Part of a small language model's weights.
Size: 13 layers, vocabulary 2048.
Training: a variant of SOAP for these matrices, 138M tokens, 4643 steps.
Each number is 50 + 12 x the weight over its row's rms, rounded and kept within 0 to 99. Layers, rows and columns count from 0. The size before them is the row's rms in percent of the matrix's.

# layer 6 MLP down (transposed), 384x96, rms 0.189, rows 113-162, columns 64-95
098:54 52 47 32 54 46 52 57 24 44 60 50 49 48 44 64 35 59 53 67 44 58 62 33 43 40 51 52 45 40 54 67
077:45 32 23 53 47 52 71 53 53 63 38 35 49 57 49 39 53 67 39 33 28 65 50 48 56 52 23 53 35 54 43 37
113:53 51 37 53 45 69 52 42 55 37 39 64 55 55 68 51 61 57 54 37 48 69 43 65 55 40 46 33 43 67 73 12
121:54 30 53 54 59 49 33 45 60 28 46 51 36 35 66 52 44 36 49 53 66 45 60 54 44 60 52 44 59 80 47 59
075:53 58 50 43 53 69 54 61 47 41 29 60 40 71 41 35 34 31 49 55 28 58 47 60 28 44 34 52 61 55 39 66
097:55 62 58 46 33 41 30 58 62 63 35 48 28 62 31 48 54 43 62 45 54 45 36 37 73 72 55 40 39 61 45 54
071:50 49 57 31 38 57 39 56 52 34 44 60 73 69 48 43 57 37 47 63 68 67 56 47 52 47 28 52 60 49 61 60
098:47 54 39 93 47 53 36 63 47 42 32 53 60 44 58 42 59 69 36 52 54 26 41 42 29 59 53 59 64 48 55 66
095:48 41 39 61 58 42 43 40 50 42 41 28 37 50 47 43 39 52 43 70 49 67 54 41 50 34 39 59 47 70 73 80
089:44 50 49 61 40 52 47 41 56 41 62 57 42 32 50 26 37 52 46 55 38 64 62 70 44 45 38 69 61 48 46 66
105:59 44 59 47 49 50 54 47 57 63 39 63 22 67 46 61 33 50 72 52 53 39 61 33 42 59 29 49 63 45 33 61
098:59 39 63 54 44 51 33 39 60 46 65 67 53 40 63 61 37 34 58 52 47 37 66 69 41 43 41 51 48 57 60 30
078:41 48 51 52 22 63 40 73 49 48 49 50 65 64 47 30 24 46 38 65 41 67 51 27 55 54 46 61 61 42 41 64
093:28 62 48 64 69 56 36 62 67 59 50 63 48 75 43 48 71 29 35 50 49 54 63 61 49 30 42 43 48 47 59 58
115:36 56 31 57 35 54 44 47 49 25 43 46 47 43 67 67 55 51 61 68 67 52 62 51 52 68 57 72 51 65 53 46
083:57 63 54 47 39 49 63 53 61 66 53 74 40 55 49 49 41 59 39 74 44 75 53 69 47 43 36 73 30 43 54 31
101:28 22 53 47 55 39 62 50 57 39 32 73 40 24 56 58 31 51 56 57 83 61 79 56 42 34 36 42 55 44 61 66
117:45 46 49 58 29 50 58 53 36 38 39 63 37 46 59 37 55 48 59 50 60 45 29 71 49 38 53 37 37 42 78 52
098:26 51 49 52 38 58 52 72 52 29 64 52 55 53 66 50 44 65 43 36 49 64 64 34 70 25 55 61 63 43 47 53
111:70 55 28 45 64 40 38 63 50 43 52 59 55 53 48 49 68 65 80 50 32 63 41 59 35 58 63 44 58 47 68 38
100:60 58 65 39 63 49 18 50 47 57 40 54 66 27 52 52 50 58 45 47 54 40 58 52 44 54 70 58 59 41 52 25
087:49 39 76 82 48 55 64 50 43 68 73 45 47 55 68 27 54 61 43 40 48 50 55 50 45 49 46 57 60 47 61 56
108:56 54 43 15 25 36 30 58 45 40 67 61 58 43 38 40 56 25 53 49 32 60 52 61 49 32 59 49 42 35 44 48
087:55 45 54 24 57 66 47 57 39 50 48 50 55 43 39 53 34 29 51 48 65 54 41 36 67 35 38 56 59 57 54 43
107:48 23 66 56 36 41 52 60 53 59 51 49 37 58 36 37 43 72 60 53 56 52 43 31 52 44 51 56 57 58 44 49
070:46 48 38 53 33 40 66 45 42 47 50 54 52 52 38 41 82 51 53 46 65 48 35 45 39 57 42 40 29 64 43 29
090:51 65 52 67 66 52 43 42 45 46 57 46 74 31 57 58 51 58 42 51 45 52 37 51 54 60 33 30 47 27 60 64
060:41 51 51 41 43 58 67 44 41 57 50 54 34 64 41 59 75 69 48 68 55 54 37 62 46 55 33 61 16 46 41 36
072:43 46 39 63 40 42 76 25 32 55 54 37 49 67 53 59 63 67 54 52 54 51 35 48 64 57 53 42 41 68 52 41
077:54 41 53 54 54 47 40 41 44 45 51 59 41 63 42 46 52 65 42 57 58 43 60 49 63 41 30 51 49 54 49 65
083:46 32 60 44 44 42 59 76 46 49 44 53 53 48 54 39 52 51 67 75 50 51 54 61 18 33 41 55 36 53 51 74
115:79 57 21 36 48 43 67 71 48 49 35 58 63 37 62 50 63 32 55 50 60 59 79 48 68 59 50 56 46 33 41 36
113:61 55 43 61 64 53 50 55 57 64 63 52 44 33 47 62 47 21 24 45 62 59 49 40 70 35 55 33 52 41 51 54
106:72 62 56 52 51 46 30 55 63 59 57 41 60 57 68 51 68 57 38 41 34 52 52 45 33 25 42 40 79 62 78 62
092:52 54 67 51 65 66 31 57 60 57 36 72 52 38 59 59 46 34 59 63 38 54 56 55 51 48 26 37 60 52 58 65
117:37 46 54 45 55 32 44 42 53 57 57 23 27 53 53 52 47 53 41 40 55 45 47 42 63 41 41 51 53 57 35 60
107:52 46 63 70 63 44 31 37 61 55 59 64 50 52 58 68 28 42 43 49 66 59 64 57 48 52 43 57 57 51 45 58
093:53 50 47 23 32 49 76 34 53 43 44 45 40 45 51 54 60 58 52 69 36 50 60 47 40 66 50 54 39 53 64 55
116:59 60 25 36 47 40 57 42 61 37 44 62 40 47 57 49 48 55 55 28 51 39 48 73 50 64 70 45 49 58 45 35
100:40 41 52 53 69 56 50 46 58 66 52 38 44 54 45 48 31 75 58 44 51 36 55 51 67 40 63 55 56 51 48 65
077:57 37 37 54 22 47 59 61 32 44 36 48 58 55 50 40 68 53 50 39 40 44 29 33 52 47 67 60 50 69 41 73
084:24 46 35 52 33 56 63 65 47 56 37 41 56 69 51 36 64 48 69 36 57 43 55 52 46 63 46 48 39 33 42 62
119:45 59 69 55 35 41 48 42 67 53 65 64 37 62 34 45 52 50 43 55 55 64 67 40 56 47 56 62 42 49 50 50
073:42 53 36 58 33 74 64 56 35 48 46 55 61 54 50 56 70 58 66 61 50 58 35 59 68 66 38 47 35 37 57 57
085:41 31 49 38 39 76 45 45 40 41 33 56 50 48 29 54 48 42 45 50 61 57 45 59 41 59 13 50 51 58 34 54
098:56 74 30 46 67 38 63 47 76 41 41 52 54 36 51 61 54 40 71 59 36 44 55 70 74 34 65 62 70 55 48 51
065:26 46 50 53 42 52 61 47 34 53 54 32 29 73 30 48 54 59 63 63 46 57 47 50 47 61 39 49 26 48 45 42
107:42 46 47 35 51 47 45 55 46 29 38 55 72 43 61 62 33 38 54 31 39 61 45 65 37 34 50 49 25 69 63 50
105:34 57 47 47 39 62 57 44 57 40 45 70 48 21 51 44 48 74 51 52 53 43 58 58 44 54 69 54 44 51 43 30
100:44 42 57 45 48 47 41 42 55 38 53 41 35 65 50 35 56 62 52 45 35 23 62 47 43 65 43 45 45 60 77 54
# layer 6 MLP up, 384x96, rms 0.188, rows 114-163, columns 64-95
094:26 58 49 73 47 39 34 61 60 76 49 44 55 44 66 64 42 66 26 44 52 67 48 73 55 57 41 58 52 59 42 52
109:47 64 67 33 36 57 68 54 49 66 38 52 53 53 57 66 45 60 54 51 42 29 47 37 51 52 33 50 29 50 38 37
120:42 42 51 71 49 57 51 42 65 43 49 56 44 46 67 61 48 51 32 44 52 35 59 56 56 48 41 58 53 61 61 82
081:52 46 48 45 29 38 57 41 37 56 42 54 48 56 41 66 56 56 34 31 61 42 44 45 69 51 53 69 50 42 55 59
094:43 48 45 59 54 46 71 41 57 32 50 66 47 35 54 55 66 43 46 50 99 80 64 34 39 18 65 48 41 51 47 70
078:52 58 23 50 36 29 53 23 52 59 44 54 69 52 54 37 39 33 58 57 79 46 55 48 47 39 83 50 51 54 46 43
093:67 51 66 62 61 54 70 43 68 64 23 43 46 69 46 60 65 42 66 62 43 52 43 62 62 39 55 50 43 39 69 36
089:53 34 47 66 39 44 34 51 43 40 36 59 44 40 66 44 55 42 42 66 33 59 49 33 63 64 46 42 46 56 52 38
082:67 57 46 56 59 30 75 54 56 56 66 29 48 54 51 50 64 71 50 49 32 38 48 50 40 41 61 41 45 55 40 53
093:41 60 49 53 47 58 60 40 53 37 54 21 45 47 49 25 73 64 50 64 51 69 49 63 36 43 57 49 39 39 61 52
116:50 60 65 59 50 51 45 55 35 47 45 44 26 43 60 50 37 42 38 53 63 50 34 41 47 36 54 52 43 47 78 29
082:57 58 43 52 43 27 44 47 58 57 50 45 56 51 58 62 70 51 31 62 28 55 31 56 56 41 59 57 34 51 64 54
097:42 43 47 58 65 61 38 55 52 46 65 46 38 51 35 52 51 38 36 51 44 49 46 70 32 68 56 39 51 37 61 53
121:46 85 56 59 44 42 36 55 61 33 58 33 47 46 63 62 65 40 29 41 47 70 43 35 39 64 58 34 57 67 46 78
090:54 64 76 57 55 66 52 58 49 25 43 48 49 34 52 64 72 52 49 21 53 52 42 60 39 77 48 40 60 61 47 26
090:52 62 45 52 42 37 55 60 60 77 44 47 40 62 67 48 32 21 48 60 50 55 42 38 40 54 52 57 56 46 59 54
108:58 37 30 52 47 74 50 39 33 53 41 59 41 34 45 51 47 45 30 38 52 83 33 76 51 53 44 31 41 54 76 54
106:39 53 70 55 36 63 56 39 47 43 30 48 61 38 24 54 43 60 51 56 39 56 51 66 46 63 58 50 52 54 58 61
103:37 29 47 51 54 40 51 39 42 51 62 60 52 66 66 25 68 56 33 69 35 61 55 63 36 45 54 80 45 37 72 29
091:60 51 61 46 67 62 54 52 51 47 37 61 65 42 46 70 37 38 54 58 61 38 40 37 49 55 54 43 55 59 47 52
095:44 56 60 47 39 43 48 41 43 65 51 32 49 48 44 59 63 36 77 50 52 13 53 43 54 59 59 48 39 36 34 64
103:46 47 46 43 32 46 53 31 54 41 39 60 50 68 49 68 64 25 58 47 36 46 37 34 68 78 36 59 40 62 63 38
104:39 36 49 71 67 68 34 54 26 57 57 58 63 35 42 58 61 54 55 48 55 55 52 70 43 34 51 51 61 66 65 45
098:58 61 45 65 47 50 42 52 47 46 29 58 58 29 44 31 45 52 39 55 36 65 64 62 27 59 32 52 43 61 59 70
098:36 66 52 32 71 51 51 56 55 51 53 39 49 46 62 62 53 69 54 46 45 56 52 46 49 37 62 24 60 42 39 68
093:71 71 50 50 76 54 47 37 59 48 32 25 43 69 52 48 52 49 29 56 61 49 29 68 55 36 42 63 51 53 54 61
095:44 22 43 61 52 55 23 65 59 58 62 60 50 46 34 41 43 55 39 68 41 47 37 63 43 39 31 49 47 44 34 45
092:46 45 49 45 53 31 27 62 67 47 59 59 48 53 49 59 62 41 57 50 33 55 36 35 59 61 20 59 35 56 36 77
077:32 49 71 33 52 59 24 53 49 64 58 62 63 61 43 57 51 57 35 71 48 58 55 71 51 49 46 62 45 67 31 34
091:52 64 39 48 47 53 32 47 39 46 25 39 52 60 42 66 52 56 49 45 53 49 29 43 35 49 30 54 57 19 60 41
109:65 27 61 64 47 62 57 50 52 42 23 63 68 22 37 45 51 54 47 67 57 39 40 45 55 58 62 58 43 66 56 46
098:45 36 59 47 37 56 33 31 44 62 50 27 51 49 56 45 46 54 50 37 65 37 57 62 47 36 69 59 46 32 58 42
109:59 61 50 55 54 47 46 60 34 69 55 49 42 48 67 53 63 37 52 42 79 47 50 50 42 49 48 52 42 58 49 55
100:42 55 42 16 25 54 52 56 74 42 49 43 48 63 78 68 61 73 49 49 39 14 62 35 51 53 68 67 37 43 27 33
118:53 37 40 51 59 53 49 39 55 27 52 54 47 68 84 36 46 57 31 35 54 58 48 57 45 78 77 74 43 38 52 43
107:58 50 57 59 44 59 72 69 63 48 37 43 58 39 80 47 36 61 48 34 41 48 43 64 55 47 35 43 34 61 63 67
102:38 40 61 41 52 59 42 47 38 58 38 71 59 47 68 42 44 61 57 63 39 60 69 39 33 68 43 79 56 55 56 60
128:64 61 52 25 58 37 63 56 47 46 40 34 47 49 40 75 51 39 48 48 69 42 50 31 30 54 60 52 57 56 53 38
096:66 75 47 48 55 82 53 54 48 40 62 48 49 62 67 43 53 55 38 64 52 66 62 41 47 50 53 49 46 61 58 44
092:37 43 49 71 48 44 37 66 62 42 41 62 42 61 38 56 46 32 43 47 45 63 49 71 54 46 39 71 48 54 82 49
089:50 29 52 32 50 69 12 51 64 44 38 63 43 51 49 65 59 43 63 34 44 41 53 61 32 47 56 61 51 41 34 29
114:37 28 54 30 46 42 55 53 19 61 48 64 54 68 33 48 67 63 41 68 44 33 61 58 43 42 48 39 48 54 65 60
086:42 36 54 58 43 32 24 44 66 62 45 53 53 42 65 50 60 38 44 31 76 48 57 55 51 45 44 41 61 70 66 28
079:54 34 60 60 31 48 58 41 64 54 60 51 47 58 44 47 57 67 45 61 40 60 33 45 73 75 60 34 39 40 67 51
097:30 40 47 40 48 55 48 65 34 47 54 62 34 47 62 28 47 58 49 38 64 38 35 52 41 67 45 41 30 60 47 56
097:36 44 57 55 62 45 42 76 36 56 39 28 55 49 31 48 55 39 44 58 45 52 78 46 67 47 55 72 47 56 24 58
107:38 64 49 51 48 35 55 53 64 64 49 49 47 39 67 50 36 53 53 33 35 59 38 59 45 39 67 72 39 53 57 28
106:33 54 50 40 44 55 45 53 69 50 34 54 37 42 52 40 51 69 59 72 45 69 59 40 62 12 40 50 39 54 80 56
104:47 56 49 39 44 78 45 49 42 39 50 54 41 41 48 55 51 36 59 55 60 43 49 30 42 62 57 45 38 64 71 88
112:53 76 68 64 52 52 47 50 58 42 76 74 60 41 38 36 35 41 33 49 40 35 64 56 40 60 49 33 29 44 53 52